Part of a small language model's weights.
Size: 9 layers, width 512, 8 heads of 64, MLP 1792 ReLU, vocabulary 8192, 30.5M parameters.
Training: a variant of Adam for these matrices, 1529M tokens.
Each number is 200 + 30 x the weight over its row's rms, rounded and kept within 0 to 999. Layers, rows and columns count from 0. The size before them is the row's rms in percent of the matrix's.

# up: layer 4 MLP up, 1792x512, rms 0.0298, rows 1233-1259, columns 384-511
# down: layer 4 MLP down (transposed), 1792x512, rms 0.0215, rows 1233-1259, columns 384-511
up1233,099,233,197,172,204,183,246,231,222,252,113,264,196,200,273,237,207,189,183,191,187,184,221,162,162,175,230,208,218,205,193,178,154,180,219,244,227,160,188,232,184,198,215,172,164,214,193,200,256,228,218,249,175,231,219,198,235,205,226,264,192,243,174,219,199,156,179,111,194,153,161,232,184,220,223,210,201,181,208,234,127,169,205,176,177,180,137,180,114,200,226,179,183,227,196,201,187,234,204,259,198,211,242,174,200,234,147,136,199,148,176,240,211,147,198,220,162,179,204,153,183,122,198,207,197,225,199,208,240
down1233,100,164,201,173,216,238,169,207,207,196,184,167,167,222,196,241,177,239,210,188,213,185,143,186,191,212,151,191,154,145,212,171,258,180,166,206,199,178,150,208,199,231,189,188,193,235,170,234,162,216,197,191,221,249,213,165,219,215,225,218,185,269,247,199,198,197,245,201,223,241,165,159,192,153,231,221,181,263,190,207,229,216,230,227,216,203,166,176,241,167,176,180,258,210,177,206,212,211,205,148,182,190,220,192,220,215,208,216,191,187,229,176,252,182,237,197,193,251,184,218,191,204,194,250,195,208,206,225,220
up1234,107,184,291,234,200,129,195,224,202,298,183,226,242,147,205,187,213,242,137,171,209,223,269,198,189,197,216,191,175,245,253,207,156,148,172,187,241,144,193,200,193,211,191,225,204,183,240,188,196,206,195,217,233,222,192,250,269,197,205,262,304,219,177,244,159,223,240,216,194,187,243,205,146,146,172,213,186,208,205,207,174,240,229,229,166,205,173,214,174,189,167,190,182,166,174,204,195,208,212,235,184,211,169,197,195,171,230,208,240,209,154,251,208,178,180,210,171,167,245,251,193,175,221,216,228,221,255,259,203
down1234,114,242,188,217,262,193,217,256,195,197,211,166,223,171,180,219,232,239,197,193,195,183,198,171,261,202,190,213,238,230,147,236,184,244,219,147,167,201,212,197,185,215,180,266,224,171,199,147,216,202,144,192,208,212,199,224,216,203,204,189,214,175,238,218,204,236,169,193,170,225,211,186,211,164,201,196,209,238,160,221,205,193,207,157,228,204,186,230,215,181,173,176,223,183,265,162,182,217,127,206,214,169,195,219,201,167,198,206,232,180,198,231,191,259,184,207,241,205,148,216,196,233,216,202,185,139,182,135,169
up1235,109,249,199,166,177,184,201,199,179,178,184,211,243,140,192,249,206,170,174,179,199,188,184,254,166,232,168,133,207,127,199,191,187,187,236,199,201,159,199,235,200,208,186,218,197,210,193,187,211,186,190,234,201,200,214,186,213,218,255,255,161,234,170,194,164,172,169,166,176,161,195,232,227,200,165,153,253,224,210,230,170,232,216,175,202,179,269,200,176,139,150,146,214,260,201,213,211,176,169,175,200,230,205,129,145,228,249,173,157,194,205,190,223,199,241,149,258,163,195,174,190,180,155,182,146,228,169,175,199
down1235,124,209,208,180,154,261,223,191,170,153,227,173,229,226,201,205,187,229,183,178,228,235,225,148,158,187,173,175,177,193,159,159,205,224,240,238,267,142,193,233,156,143,196,226,198,185,245,206,150,215,200,237,212,179,137,240,221,147,190,210,184,170,170,205,154,122,175,186,276,228,162,230,195,174,178,219,180,198,233,148,177,213,243,251,187,159,195,178,191,221,187,173,235,153,173,163,149,194,187,213,172,215,231,206,215,258,153,205,237,202,162,229,228,175,219,238,235,247,236,180,180,218,196,270,211,192,157,213,188
up1236,097,239,225,219,209,208,198,223,240,202,220,246,233,197,256,200,230,218,176,178,166,177,203,150,192,227,199,237,214,214,217,205,237,187,133,179,187,173,197,213,153,206,224,226,199,199,191,244,262,126,192,159,213,238,202,205,180,207,218,202,180,219,183,186,230,204,217,192,251,192,185,177,179,187,214,225,247,231,213,249,262,210,191,180,210,139,204,205,149,186,195,205,189,194,209,222,186,214,221,222,166,219,224,153,217,185,202,206,232,196,136,200,240,139,153,192,268,168,156,276,221,201,240,211,191,199,197,199,196
down1236,093,240,215,194,207,173,210,158,222,234,226,180,173,217,249,220,187,212,177,120,212,220,153,214,175,163,178,244,123,205,160,136,236,196,183,214,185,221,217,236,184,188,173,206,222,212,121,246,167,226,212,188,160,165,250,168,201,178,201,206,126,144,238,273,189,237,173,203,202,238,170,254,218,212,199,214,204,218,209,172,206,211,193,202,236,247,150,186,228,190,204,192,198,235,184,173,274,180,207,242,236,248,208,236,150,216,228,184,208,178,230,191,247,240,174,158,209,204,165,201,245,210,206,206,166,168,218,216,182
up1237,099,214,267,188,173,174,176,215,190,234,170,252,216,155,230,221,204,248,216,183,208,203,178,192,214,192,224,172,169,219,180,205,191,112,154,183,208,200,221,199,208,175,156,215,166,177,160,220,203,126,172,276,177,163,191,212,239,205,225,182,197,213,208,216,140,194,203,210,221,225,207,197,238,128,112,195,212,223,218,197,153,247,180,193,210,253,218,171,164,177,186,227,270,225,189,196,180,200,172,206,178,187,196,181,179,160,152,187,219,201,178,226,230,229,178,270,202,204,158,220,126,227,228,191,163,245,179,221,218
down1237,106,200,192,240,208,186,126,182,189,200,263,208,170,216,187,232,221,136,188,242,177,131,251,205,163,242,217,182,192,202,203,244,218,234,219,181,253,200,229,186,229,189,191,196,265,158,297,251,170,215,198,182,210,228,171,183,148,239,191,233,198,138,197,203,198,148,220,153,154,184,207,217,197,255,213,188,201,211,201,190,189,186,222,260,209,223,173,237,236,232,189,186,176,180,208,193,172,185,192,218,186,209,246,152,202,216,193,178,218,243,231,183,223,215,226,176,223,148,214,196,174,188,184,191,180,197,177,186,218
up1238,099,244,178,244,247,188,159,160,199,222,234,166,194,156,183,178,168,196,171,221,174,196,211,178,199,185,193,152,274,181,179,200,233,230,223,178,241,136,244,199,251,220,205,180,236,229,199,186,232,209,119,264,162,143,222,178,170,152,173,173,190,172,100,163,198,185,243,202,208,193,207,149,217,205,221,188,211,189,250,174,172,191,162,217,219,201,197,142,193,160,247,255,211,201,254,202,181,227,195,193,224,220,229,187,194,230,231,181,205,193,192,205,197,223,170,153,173,174,242,261,203,222,165,202,205,251,219,211,168
down1238,088,225,229,185,194,171,153,173,193,193,190,168,191,193,203,227,199,199,182,195,192,170,162,203,249,153,119,180,190,200,171,163,180,241,176,207,176,216,224,198,133,222,241,222,182,242,181,182,158,152,196,171,237,224,199,248,171,191,230,227,208,167,268,231,194,175,230,260,219,184,183,179,190,195,237,224,170,237,252,236,245,174,222,186,225,163,188,219,208,200,191,155,192,206,205,222,235,212,205,230,236,229,203,195,263,160,202,201,213,215,231,223,170,207,201,236,246,161,200,189,220,236,157,195,236,224,193,180,204
up1239,097,181,284,157,186,145,158,205,226,266,213,235,178,107,187,109,229,235,146,213,200,219,173,165,177,167,197,250,186,196,234,218,241,178,163,196,251,194,177,203,183,176,196,229,210,160,192,173,149,215,179,212,193,175,186,208,202,236,157,218,175,178,204,169,199,265,208,187,234,191,219,213,204,174,198,221,231,210,206,207,203,218,183,206,163,191,162,195,190,198,152,190,138,218,141,175,251,175,174,213,232,205,199,180,172,171,203,177,169,178,206,181,230,196,201,216,164,131,175,230,182,185,197,196,179,185,194,210,179
down1239,094,253,200,200,189,230,149,204,166,186,236,185,260,199,201,186,209,158,145,192,173,210,197,168,213,177,184,193,194,170,199,158,206,202,209,165,223,236,255,175,255,254,128,195,200,245,211,199,174,198,222,230,266,194,201,230,197,216,210,278,206,188,205,196,210,214,221,180,169,168,258,231,235,189,232,212,193,194,221,196,219,173,167,199,149,229,200,175,156,216,250,117,217,177,170,199,199,180,187,175,193,223,170,243,159,185,202,203,241,190,152,220,204,250,169,192,215,161,168,182,149,179,213,237,176,203,227,168,171
up1240,095,217,183,184,254,170,159,185,191,210,201,185,211,175,180,220,208,191,199,202,234,205,217,207,139,218,222,170,218,152,190,183,211,188,147,186,234,198,185,223,141,213,214,141,200,174,240,236,254,215,182,227,183,175,186,202,188,205,222,226,205,228,167,200,195,186,212,224,216,223,219,169,184,149,151,286,162,199,189,193,231,239,185,203,187,196,159,163,210,176,223,213,147,182,195,184,171,166,186,208,256,236,154,124,208,174,166,232,189,192,119,302,205,180,217,180,163,159,187,187,193,150,215,216,233,209,213,131,176
down1240,079,172,202,226,174,209,220,245,211,184,190,191,204,198,208,204,226,225,144,161,240,204,188,201,262,151,214,225,192,191,239,179,161,176,155,189,201,168,202,225,231,175,217,237,203,171,238,256,200,226,178,230,134,188,232,202,184,155,202,200,226,192,180,241,217,195,166,220,204,216,241,265,202,240,197,185,233,227,244,195,186,156,171,187,200,258,254,200,204,144,226,243,186,210,189,182,225,173,159,230,172,189,155,236,194,210,244,154,219,161,190,201,203,229,264,242,198,193,174,171,219,206,217,186,176,201,240,185,175
up1241,112,209,215,121,229,207,257,233,200,202,198,232,221,196,217,229,275,209,253,156,160,208,217,218,246,197,205,232,176,212,223,167,200,198,165,175,235,143,210,177,195,182,205,179,167,241,239,233,190,200,188,238,186,179,209,186,192,201,240,202,145,199,163,178,172,182,218,185,170,209,177,191,151,153,201,252,131,249,211,244,161,165,210,164,174,220,152,212,175,199,202,218,206,216,205,218,245,215,217,224,198,237,163,143,211,199,170,185,159,167,178,220,209,205,244,214,179,191,221,193,197,228,210,177,203,212,276,193,193
down1241,131,182,190,186,219,149,168,202,235,203,238,193,191,185,188,167,176,248,166,208,211,194,188,191,246,154,229,231,222,210,231,193,171,180,207,241,210,178,185,220,171,203,181,190,182,213,238,237,173,196,114,187,159,195,193,191,216,182,171,213,215,136,162,237,238,197,193,231,154,214,235,163,244,208,226,168,238,164,181,167,247,182,184,221,196,262,217,208,181,171,177,234,229,264,171,180,145,219,193,167,211,203,195,210,207,176,166,235,243,225,205,219,200,166,226,200,195,179,161,233,193,221,182,147,184,166,188,228,161
up1242,105,313,206,204,184,190,225,168,171,201,238,228,185,227,175,182,224,189,227,197,204,171,166,189,230,195,251,208,247,149,189,173,222,182,111,233,187,222,172,209,212,158,179,199,176,184,197,220,196,176,190,182,242,189,198,209,197,227,223,202,181,96,150,198,173,204,228,181,165,228,221,189,249,238,245,188,208,241,208,162,149,157,213,152,186,223,194,250,199,261,211,210,156,187,224,211,202,209,241,186,257,274,182,133,207,210,230,179,127,248,148,225,172,302,209,192,209,212,201,197,130,190,163,206,218,227,174,191,158
down1242,109,235,202,202,175,208,222,201,215,195,210,150,222,191,189,210,221,206,178,201,205,211,161,150,183,232,214,207,193,196,237,205,174,183,153,196,217,154,178,232,168,189,191,188,169,148,218,184,192,208,180,257,201,174,109,195,190,149,205,172,222,172,211,243,214,243,192,222,228,234,182,224,210,264,166,193,222,203,179,236,215,152,215,179,165,229,246,167,224,226,204,208,188,236,220,205,175,240,165,143,209,164,227,214,193,223,165,239,248,257,162,261,243,212,201,238,199,163,232,265,209,250,255,251,207,175,208,192,176
up1243,105,193,196,190,232,198,250,174,237,272,202,203,216,148,197,205,215,282,188,172,210,229,201,227,195,224,171,210,182,172,219,201,257,132,229,203,214,169,177,161,224,174,221,189,202,179,219,239,219,150,209,206,160,222,264,221,185,225,220,221,165,197,164,193,216,136,184,218,205,175,223,234,137,185,209,191,178,234,200,263,168,244,205,195,183,217,197,197,210,218,189,239,179,190,203,198,196,215,192,248,178,241,226,143,199,183,134,211,212,163,175,212,202,215,234,243,236,183,243,202,170,183,188,207,205,193,240,176,193
down1243,119,165,237,211,171,196,152,267,177,162,233,221,169,138,176,225,170,227,207,175,172,156,184,164,236,134,174,241,162,219,223,191,193,137,151,218,207,157,228,182,222,219,176,184,201,207,188,255,238,194,174,148,185,204,194,184,264,205,200,162,209,175,209,221,185,260,248,131,171,181,191,237,228,194,173,179,216,227,167,226,173,238,203,171,254,165,218,166,215,218,157,225,227,212,178,142,190,218,158,196,168,217,180,179,220,246,204,204,234,216,173,206,201,115,216,174,237,217,213,209,238,203,252,212,211,156,225,242,182
up1244,103,232,218,204,209,178,202,159,198,234,228,227,231,176,182,238,205,224,181,159,170,231,177,197,238,198,264,216,238,167,234,240,243,175,164,170,196,137,183,248,203,141,177,223,228,193,194,221,167,140,244,188,196,196,197,196,195,198,229,196,269,158,228,231,157,185,222,171,261,170,193,200,141,185,199,185,129,171,248,218,171,173,168,166,271,253,198,212,210,222,229,214,221,168,199,187,140,241,222,233,214,263,197,209,184,241,227,205,189,176,215,195,203,174,224,245,169,181,231,183,162,205,184,230,219,210,245,219,200
down1244,110,174,195,243,198,199,293,259,194,170,190,239,189,237,144,164,222,189,229,237,190,181,217,223,193,204,255,255,242,172,229,215,186,227,224,183,156,163,170,201,171,198,230,198,100,203,220,199,196,176,214,191,233,183,174,186,156,237,193,208,163,236,225,212,145,187,246,178,220,198,201,186,204,180,185,202,203,244,227,229,197,231,216,227,206,176,216,121,267,164,189,189,256,244,236,160,200,210,194,168,188,215,198,211,200,262,165,183,189,219,199,184,173,176,237,193,200,209,196,171,206,231,175,200,210,211,205,171,166
up1245,106,197,191,223,145,205,175,183,169,223,196,280,207,187,236,206,231,228,156,191,164,174,211,210,183,196,203,162,237,203,182,187,213,196,193,185,181,167,112,252,201,215,171,208,176,151,242,171,243,191,170,201,204,233,190,241,164,185,215,200,143,249,184,214,188,167,232,199,110,156,185,249,251,167,217,186,186,217,212,208,206,187,181,207,207,264,221,187,205,169,158,195,188,195,202,183,139,223,220,219,224,192,151,158,151,154,179,173,207,186,232,201,225,205,153,196,233,216,204,145,156,188,200,215,225,184,287,243,235
down1245,078,196,187,217,191,204,190,188,149,250,123,176,196,200,165,192,237,203,180,185,245,220,178,195,207,202,210,219,151,199,193,196,181,235,204,204,194,217,219,193,191,185,156,208,172,201,180,185,236,178,129,263,214,209,184,185,203,173,197,270,205,163,175,202,210,159,230,259,212,258,203,226,191,208,236,136,156,197,165,238,242,142,196,227,244,190,201,178,213,170,214,221,183,217,249,234,189,163,194,223,162,227,205,223,221,231,263,216,241,232,209,149,190,168,223,171,199,227,207,217,233,195,237,185,180,231,206,136,194
up1246,091,251,242,244,186,225,215,246,179,219,196,185,186,206,223,226,207,205,211,182,188,170,207,204,157,238,225,141,201,179,216,223,234,204,195,208,192,229,206,231,248,196,192,188,212,209,195,211,190,214,234,185,178,211,232,125,202,213,203,212,190,228,215,203,194,225,185,254,224,173,164,160,195,170,166,208,196,153,200,169,193,256,205,195,257,189,224,212,202,231,207,211,179,202,221,163,180,167,146,227,219,205,175,168,201,184,224,136,186,171,201,233,210,198,208,207,199,212,185,255,138,181,150,178,158,208,130,180,194
down1246,085,172,200,181,240,208,250,151,180,185,204,217,173,174,169,207,218,181,162,227,224,213,166,200,172,189,174,187,226,194,170,229,157,173,200,173,184,201,199,227,174,184,133,214,174,129,218,178,223,205,253,212,208,159,133,199,191,216,234,207,165,198,178,193,168,235,194,164,269,207,202,196,175,218,206,162,195,174,225,208,182,175,211,224,263,195,232,176,233,229,189,147,185,225,188,99,229,145,197,236,188,183,273,206,165,162,210,243,165,168,237,204,223,176,224,210,234,213,204,227,248,222,200,177,190,250,228,252,241
up1247,089,255,185,255,207,157,197,210,188,245,196,187,221,183,195,241,190,234,152,218,173,206,210,203,208,200,175,240,220,201,206,254,215,196,235,173,194,232,177,266,159,269,202,195,212,220,254,140,178,220,216,207,179,219,224,230,195,240,235,187,162,254,196,229,151,235,229,189,160,165,216,210,205,158,152,190,225,221,154,221,173,234,195,192,281,215,186,206,219,154,214,205,191,240,165,228,181,222,201,214,153,231,204,221,177,256,170,161,210,204,162,208,197,142,177,239,216,173,172,178,227,219,198,187,225,192,229,169,202
down1247,083,233,181,196,174,214,144,179,201,191,203,198,196,204,221,173,154,166,190,196,223,185,207,167,226,216,216,199,200,178,165,203,237,168,207,192,237,182,228,229,222,145,241,183,191,156,220,210,196,207,219,239,253,187,203,193,161,174,221,183,173,195,230,187,204,204,206,183,161,225,222,172,189,237,204,243,224,158,200,210,220,218,161,156,156,239,217,242,204,182,199,234,223,225,164,190,186,144,226,227,175,130,214,212,175,167,189,185,176,240,217,234,152,179,221,201,191,246,185,188,200,215,212,193,198,201,201,186,124
up1248,104,199,241,182,248,177,199,195,173,198,181,218,218,178,201,183,218,237,220,149,183,235,212,222,226,201,191,232,209,215,154,182,273,212,227,175,223,230,181,159,238,206,182,220,251,215,196,216,189,239,150,243,225,220,247,229,255,205,195,206,217,192,215,229,166,211,217,218,162,203,188,165,204,156,197,202,211,134,216,184,143,251,180,119,237,210,240,215,228,206,128,193,245,222,203,244,190,215,226,190,184,197,237,224,179,221,205,191,149,234,221,226,208,213,183,165,205,215,238,232,166,174,200,233,227,209,199,187,194
down1248,114,149,259,208,203,161,198,174,194,216,197,177,224,221,226,192,155,188,188,184,178,176,263,199,193,249,160,189,227,266,180,196,194,221,244,179,163,214,236,197,210,142,148,217,229,178,172,178,167,157,206,183,175,182,167,204,216,268,262,218,253,182,238,242,196,171,170,155,186,184,164,196,177,201,246,183,162,210,171,185,237,180,179,151,198,162,170,193,205,221,144,197,230,241,177,205,229,210,184,230,242,144,214,228,210,248,202,176,195,129,172,164,195,190,218,206,222,252,243,207,220,169,202,169,216,215,164,223,225
up1249,102,213,166,209,200,228,217,203,185,176,186,205,232,209,291,167,219,226,179,193,198,194,272,226,182,199,236,216,231,205,179,167,209,166,176,197,196,243,173,171,199,181,200,190,223,228,168,244,197,189,169,236,205,181,221,221,187,182,178,228,188,194,183,167,200,180,200,226,221,210,147,128,191,191,136,190,225,188,180,165,231,226,154,215,181,131,185,144,187,218,251,182,147,265,258,221,193,191,241,189,213,191,177,179,170,266,195,151,233,214,207,173,179,239,174,183,218,217,211,222,199,203,232,126,193,156,193,226,207
down1249,110,232,182,209,207,160,188,206,175,201,195,179,155,203,191,197,193,192,196,243,188,241,183,207,187,210,221,190,220,210,280,192,197,176,189,226,248,207,162,197,176,162,219,234,153,182,168,181,167,231,161,199,231,168,204,220,214,201,256,146,213,246,190,137,185,236,151,197,169,217,227,143,145,205,220,198,229,154,189,199,209,186,198,204,158,201,201,228,201,155,189,199,240,168,187,209,249,166,244,240,179,196,243,229,168,202,263,200,162,228,263,206,196,177,197,172,186,255,137,196,202,178,164,258,193,213,215,156,257
up1250,114,212,228,223,199,223,198,216,240,208,223,279,224,175,253,205,207,180,183,187,189,173,217,160,153,236,239,158,182,203,229,200,169,177,227,199,196,160,197,245,194,188,211,205,166,203,179,187,222,190,137,189,200,236,193,259,216,204,204,246,175,201,176,200,159,202,173,197,164,131,156,213,172,185,252,224,210,212,181,192,153,227,182,184,186,223,150,250,186,184,146,157,186,215,206,186,131,203,249,225,204,178,202,165,199,187,159,198,193,189,198,192,216,128,183,236,246,212,184,173,147,166,97,214,191,131,185,257,174
down1250,089,198,211,161,204,263,184,190,169,205,188,221,219,210,160,215,187,194,197,230,230,231,216,223,151,184,219,274,201,210,192,219,227,162,217,219,217,165,207,178,184,183,279,211,150,219,231,199,219,173,167,156,252,199,151,186,231,169,216,233,186,229,150,223,164,218,230,213,185,239,206,234,253,96,238,181,174,216,195,198,224,252,148,202,218,189,188,217,191,218,209,197,183,213,207,230,232,223,151,183,194,218,193,216,181,151,193,191,234,172,184,188,227,229,144,210,189,183,228,265,224,205,236,232,181,173,199,215,202
up1251,095,204,243,204,198,170,212,170,197,218,194,168,218,247,166,197,216,171,215,163,189,154,222,237,249,280,259,142,228,222,193,164,169,229,202,237,188,193,202,210,171,166,177,214,252,159,205,254,160,191,208,196,186,239,180,152,204,202,228,163,126,231,232,216,135,182,187,164,199,212,192,200,221,180,214,203,211,208,198,197,194,195,190,202,246,218,135,196,194,214,174,164,156,138,256,220,223,206,191,207,214,205,221,201,200,202,180,201,182,188,195,183,219,200,242,226,185,207,175,239,230,177,165,170,247,228,174,235,172
down1251,104,171,197,196,204,211,260,238,162,224,259,192,210,247,236,212,136,245,233,135,185,216,203,149,180,184,259,212,181,174,162,164,214,206,210,198,237,161,154,236,166,187,160,206,206,243,204,214,232,216,216,248,203,172,194,244,234,164,206,213,194,200,210,216,205,193,216,150,212,191,238,218,172,172,178,260,209,195,212,229,215,246,170,236,161,204,184,217,167,192,202,191,223,275,210,245,166,193,226,219,162,203,173,209,180,221,207,182,251,202,189,225,191,185,166,178,211,187,182,168,187,260,192,227,227,199,225,185,208
up1252,091,224,175,188,223,131,219,196,175,196,215,222,218,163,174,212,176,229,175,222,208,205,240,222,249,191,165,191,224,185,151,177,232,239,201,174,198,205,163,220,214,207,208,243,185,216,194,230,188,170,168,193,259,165,211,273,245,236,191,207,187,216,193,190,172,215,219,180,207,180,203,182,172,197,182,208,197,220,178,206,168,173,211,187,233,188,208,204,209,235,167,214,170,217,192,212,218,222,131,220,216,192,244,213,185,198,213,170,205,143,243,208,199,257,142,218,178,195,270,197,186,188,196,203,233,220,255,246,227
down1252,093,99,207,230,208,172,220,181,265,248,184,181,132,220,178,196,226,175,194,256,215,178,244,192,203,214,194,186,208,219,192,211,209,260,166,192,215,214,217,186,212,151,227,223,208,182,190,186,200,221,198,196,131,157,120,161,163,202,256,200,174,199,217,140,178,193,206,192,231,221,227,201,220,205,224,195,199,191,235,226,186,229,198,170,196,234,192,153,179,207,136,165,199,130,263,231,201,168,223,170,169,226,182,204,201,220,198,130,151,200,253,167,190,245,226,172,151,168,146,129,213,211,245,210,212,208,199,196,226
up1253,099,147,206,285,283,147,177,211,178,170,194,222,265,190,191,220,213,217,161,166,197,179,227,193,159,220,170,156,161,166,215,172,222,228,202,195,244,153,218,160,232,242,197,224,210,170,221,232,189,157,174,232,186,168,167,183,210,194,188,183,204,202,220,202,242,204,184,153,191,195,194,148,166,213,205,198,207,175,163,157,169,171,169,190,202,210,136,215,222,143,185,169,185,195,261,163,195,209,128,200,219,211,196,210,186,241,254,191,159,183,190,226,201,166,187,149,182,162,202,257,254,202,162,181,187,196,197,205,179
down1253,107,126,216,238,213,183,197,240,179,232,185,224,137,217,256,163,220,214,178,180,161,230,212,183,258,164,174,212,233,209,136,147,208,147,199,185,168,168,152,114,206,165,201,210,150,237,198,170,167,207,200,196,167,208,227,212,219,210,178,172,214,194,195,193,189,200,206,199,154,222,210,208,232,199,186,194,209,194,260,235,260,171,225,239,199,222,228,215,220,195,175,161,220,182,202,234,214,202,242,263,198,194,190,213,145,179,204,203,198,208,192,184,172,232,218,205,201,248,260,185,206,244,201,189,203,254,210,156,243
up1254,085,225,201,202,217,218,173,232,144,234,198,202,192,173,204,239,221,209,167,224,208,166,159,199,209,129,211,211,206,232,206,195,189,192,198,234,157,200,188,247,198,169,211,176,214,185,184,157,197,184,214,225,190,181,198,176,159,291,151,211,236,234,136,226,188,182,213,194,148,227,167,198,251,188,207,217,196,123,235,234,165,190,173,204,174,176,150,178,193,227,211,207,185,206,178,219,182,177,162,217,199,179,193,239,220,227,184,219,209,218,211,254,265,224,218,216,253,188,244,224,183,192,213,191,186,185,230,257,142
down1254,078,179,202,208,193,201,139,176,246,162,199,188,181,201,187,169,169,204,227,217,164,211,210,175,229,236,168,150,175,222,178,205,241,182,186,181,162,225,177,200,197,209,195,221,171,209,169,209,202,201,233,168,173,201,190,226,162,184,230,200,148,206,206,185,214,238,222,229,198,245,214,140,225,175,141,253,178,221,150,201,242,229,181,256,167,182,195,237,182,239,206,179,204,213,199,208,209,133,199,176,272,198,249,255,250,214,186,187,243,186,189,165,262,170,199,220,248,212,182,186,175,193,193,207,208,240,167,148,213
up1255,108,217,176,246,194,195,216,221,184,180,180,236,197,124,217,244,202,191,180,177,158,233,225,179,134,193,183,192,173,219,218,209,226,221,180,169,189,216,202,220,184,222,178,168,217,200,223,190,215,210,196,188,216,233,173,152,213,230,209,196,197,258,218,142,188,237,237,178,224,211,232,173,193,214,177,211,199,188,252,254,143,213,176,186,190,214,170,146,165,161,181,244,168,189,219,177,125,224,164,212,184,238,151,186,216,167,227,228,175,200,197,207,216,219,178,246,192,195,191,247,201,168,215,142,212,224,188,197,225
down1255,105,219,218,144,202,163,179,210,218,187,239,181,186,160,217,181,239,177,241,197,193,225,152,215,197,206,152,162,202,191,199,210,151,166,257,199,197,215,194,211,175,229,178,187,211,196,196,194,211,185,229,179,222,200,195,134,197,200,172,225,210,207,197,188,192,129,207,158,170,169,231,189,159,135,171,220,182,169,234,198,210,234,133,232,173,187,200,207,254,204,218,204,221,143,188,173,191,170,159,265,183,240,179,265,219,219,165,220,150,222,184,194,222,208,143,187,204,196,223,141,198,181,156,234,225,199,216,213,166
up1256,097,234,176,187,254,203,205,189,194,250,185,228,214,195,199,255,224,237,236,241,202,173,246,232,194,207,211,189,204,229,150,151,230,96,200,224,196,190,164,205,147,212,236,214,185,199,261,224,211,211,211,189,152,202,165,138,151,215,239,205,198,187,165,242,216,260,216,185,227,117,169,183,192,170,199,218,238,206,179,263,184,198,134,210,206,204,206,257,199,244,208,228,240,176,230,224,205,211,182,206,194,218,200,163,145,148,186,148,181,222,169,273,216,178,221,148,220,182,227,197,204,209,173,182,166,208,167,188,217
down1256,110,157,188,219,178,188,215,219,195,201,177,263,193,197,229,209,235,159,216,197,241,205,156,247,191,223,251,168,224,170,190,205,222,200,154,184,253,279,218,192,209,180,219,215,192,223,199,172,147,172,203,228,203,202,173,199,199,220,186,222,142,222,242,203,200,183,223,174,211,180,226,199,175,199,200,192,183,188,181,229,216,220,178,232,242,191,229,207,233,230,193,249,191,238,207,198,207,178,177,172,215,182,185,245,175,193,216,171,167,184,197,183,146,220,179,193,192,199,176,241,182,144,207,201,197,198,202,192,270
up1257,096,218,221,235,217,202,232,168,209,239,190,194,250,150,193,215,223,215,203,185,148,174,213,182,181,195,210,182,181,104,265,189,169,190,218,206,144,232,181,235,197,214,231,184,165,189,247,149,186,153,196,213,192,204,159,193,209,202,184,191,212,162,178,229,179,265,201,135,210,214,217,176,223,147,206,192,225,253,202,198,205,173,209,193,235,190,210,211,207,158,234,222,237,183,230,154,220,174,171,214,227,240,185,170,182,223,256,218,206,151,217,166,191,181,174,169,277,164,159,188,160,212,202,202,232,212,171,172,115
down1257,096,169,181,212,209,178,194,239,187,219,147,139,156,229,221,196,232,192,201,214,183,212,172,181,203,230,191,307,177,188,190,174,181,202,209,203,183,157,150,249,174,204,156,201,194,237,183,206,165,165,174,204,195,181,214,212,147,166,104,223,187,149,191,143,187,196,252,190,171,214,212,152,256,230,237,257,244,216,179,188,179,277,204,199,228,163,203,229,228,217,168,210,194,224,241,169,172,240,165,189,151,212,240,176,208,164,237,234,207,207,201,187,207,214,245,218,224,172,215,200,211,216,261,288,221,154,156,224,202
up1258,100,174,213,226,198,174,197,200,212,228,197,207,194,183,240,207,183,213,176,200,189,180,254,191,236,204,188,204,207,232,212,202,155,160,185,218,225,102,169,166,203,181,203,216,209,144,220,253,205,151,230,187,253,238,216,214,240,279,221,192,235,253,228,214,212,253,198,136,176,203,205,253,199,176,221,243,220,193,184,189,168,231,204,194,204,166,152,225,142,134,141,196,205,150,230,180,213,200,163,183,197,266,266,153,175,155,178,197,198,211,157,208,200,190,154,227,193,149,169,203,222,193,185,226,186,204,185,255,193
down1258,107,203,233,224,174,209,246,181,218,203,244,175,220,221,216,214,198,144,148,162,169,213,183,252,208,232,165,207,188,213,179,253,266,249,203,238,182,248,216,203,228,203,204,194,209,228,201,125,189,232,251,127,193,209,199,231,203,177,191,229,164,228,201,177,159,200,210,247,235,216,245,180,191,194,190,173,164,187,179,245,190,152,215,181,223,196,198,204,187,202,244,164,227,181,198,175,208,195,186,147,190,165,183,207,225,189,153,205,232,223,224,164,209,207,167,195,247,228,182,163,241,206,223,201,205,201,199,205,196
up1259,085,199,211,132,198,204,227,182,174,199,171,224,213,174,196,171,245,203,211,190,181,180,217,289,204,215,223,186,163,231,177,198,193,122,165,222,166,211,124,196,171,184,207,276,201,132,252,229,258,208,211,207,185,236,123,166,169,214,180,169,189,195,195,237,157,232,196,214,262,237,230,173,228,196,221,208,201,202,226,210,230,165,217,162,167,227,217,268,228,228,153,189,252,206,226,247,206,244,232,224,153,185,210,186,142,176,231,184,221,195,220,190,212,142,137,193,229,190,208,205,176,171,185,130,175,207,193,232,172
down1259,087,153,212,232,191,234,178,179,248,182,115,235,216,179,188,213,229,209,246,180,175,191,207,193,229,184,246,192,216,188,225,175,200,229,193,183,253,223,236,219,162,176,174,223,214,193,209,211,173,228,266,203,228,242,163,228,234,219,145,196,172,175,223,231,178,159,206,185,225,240,199,226,140,190,152,180,208,240,161,176,154,232,184,234,249,226,180,249,206,232,209,219,176,203,196,181,230,191,211,196,210,230,181,253,162,133,181,175,246,212,172,206,207,215,246,238,204,165,226,142,231,174,227,143,143,192,190,234,247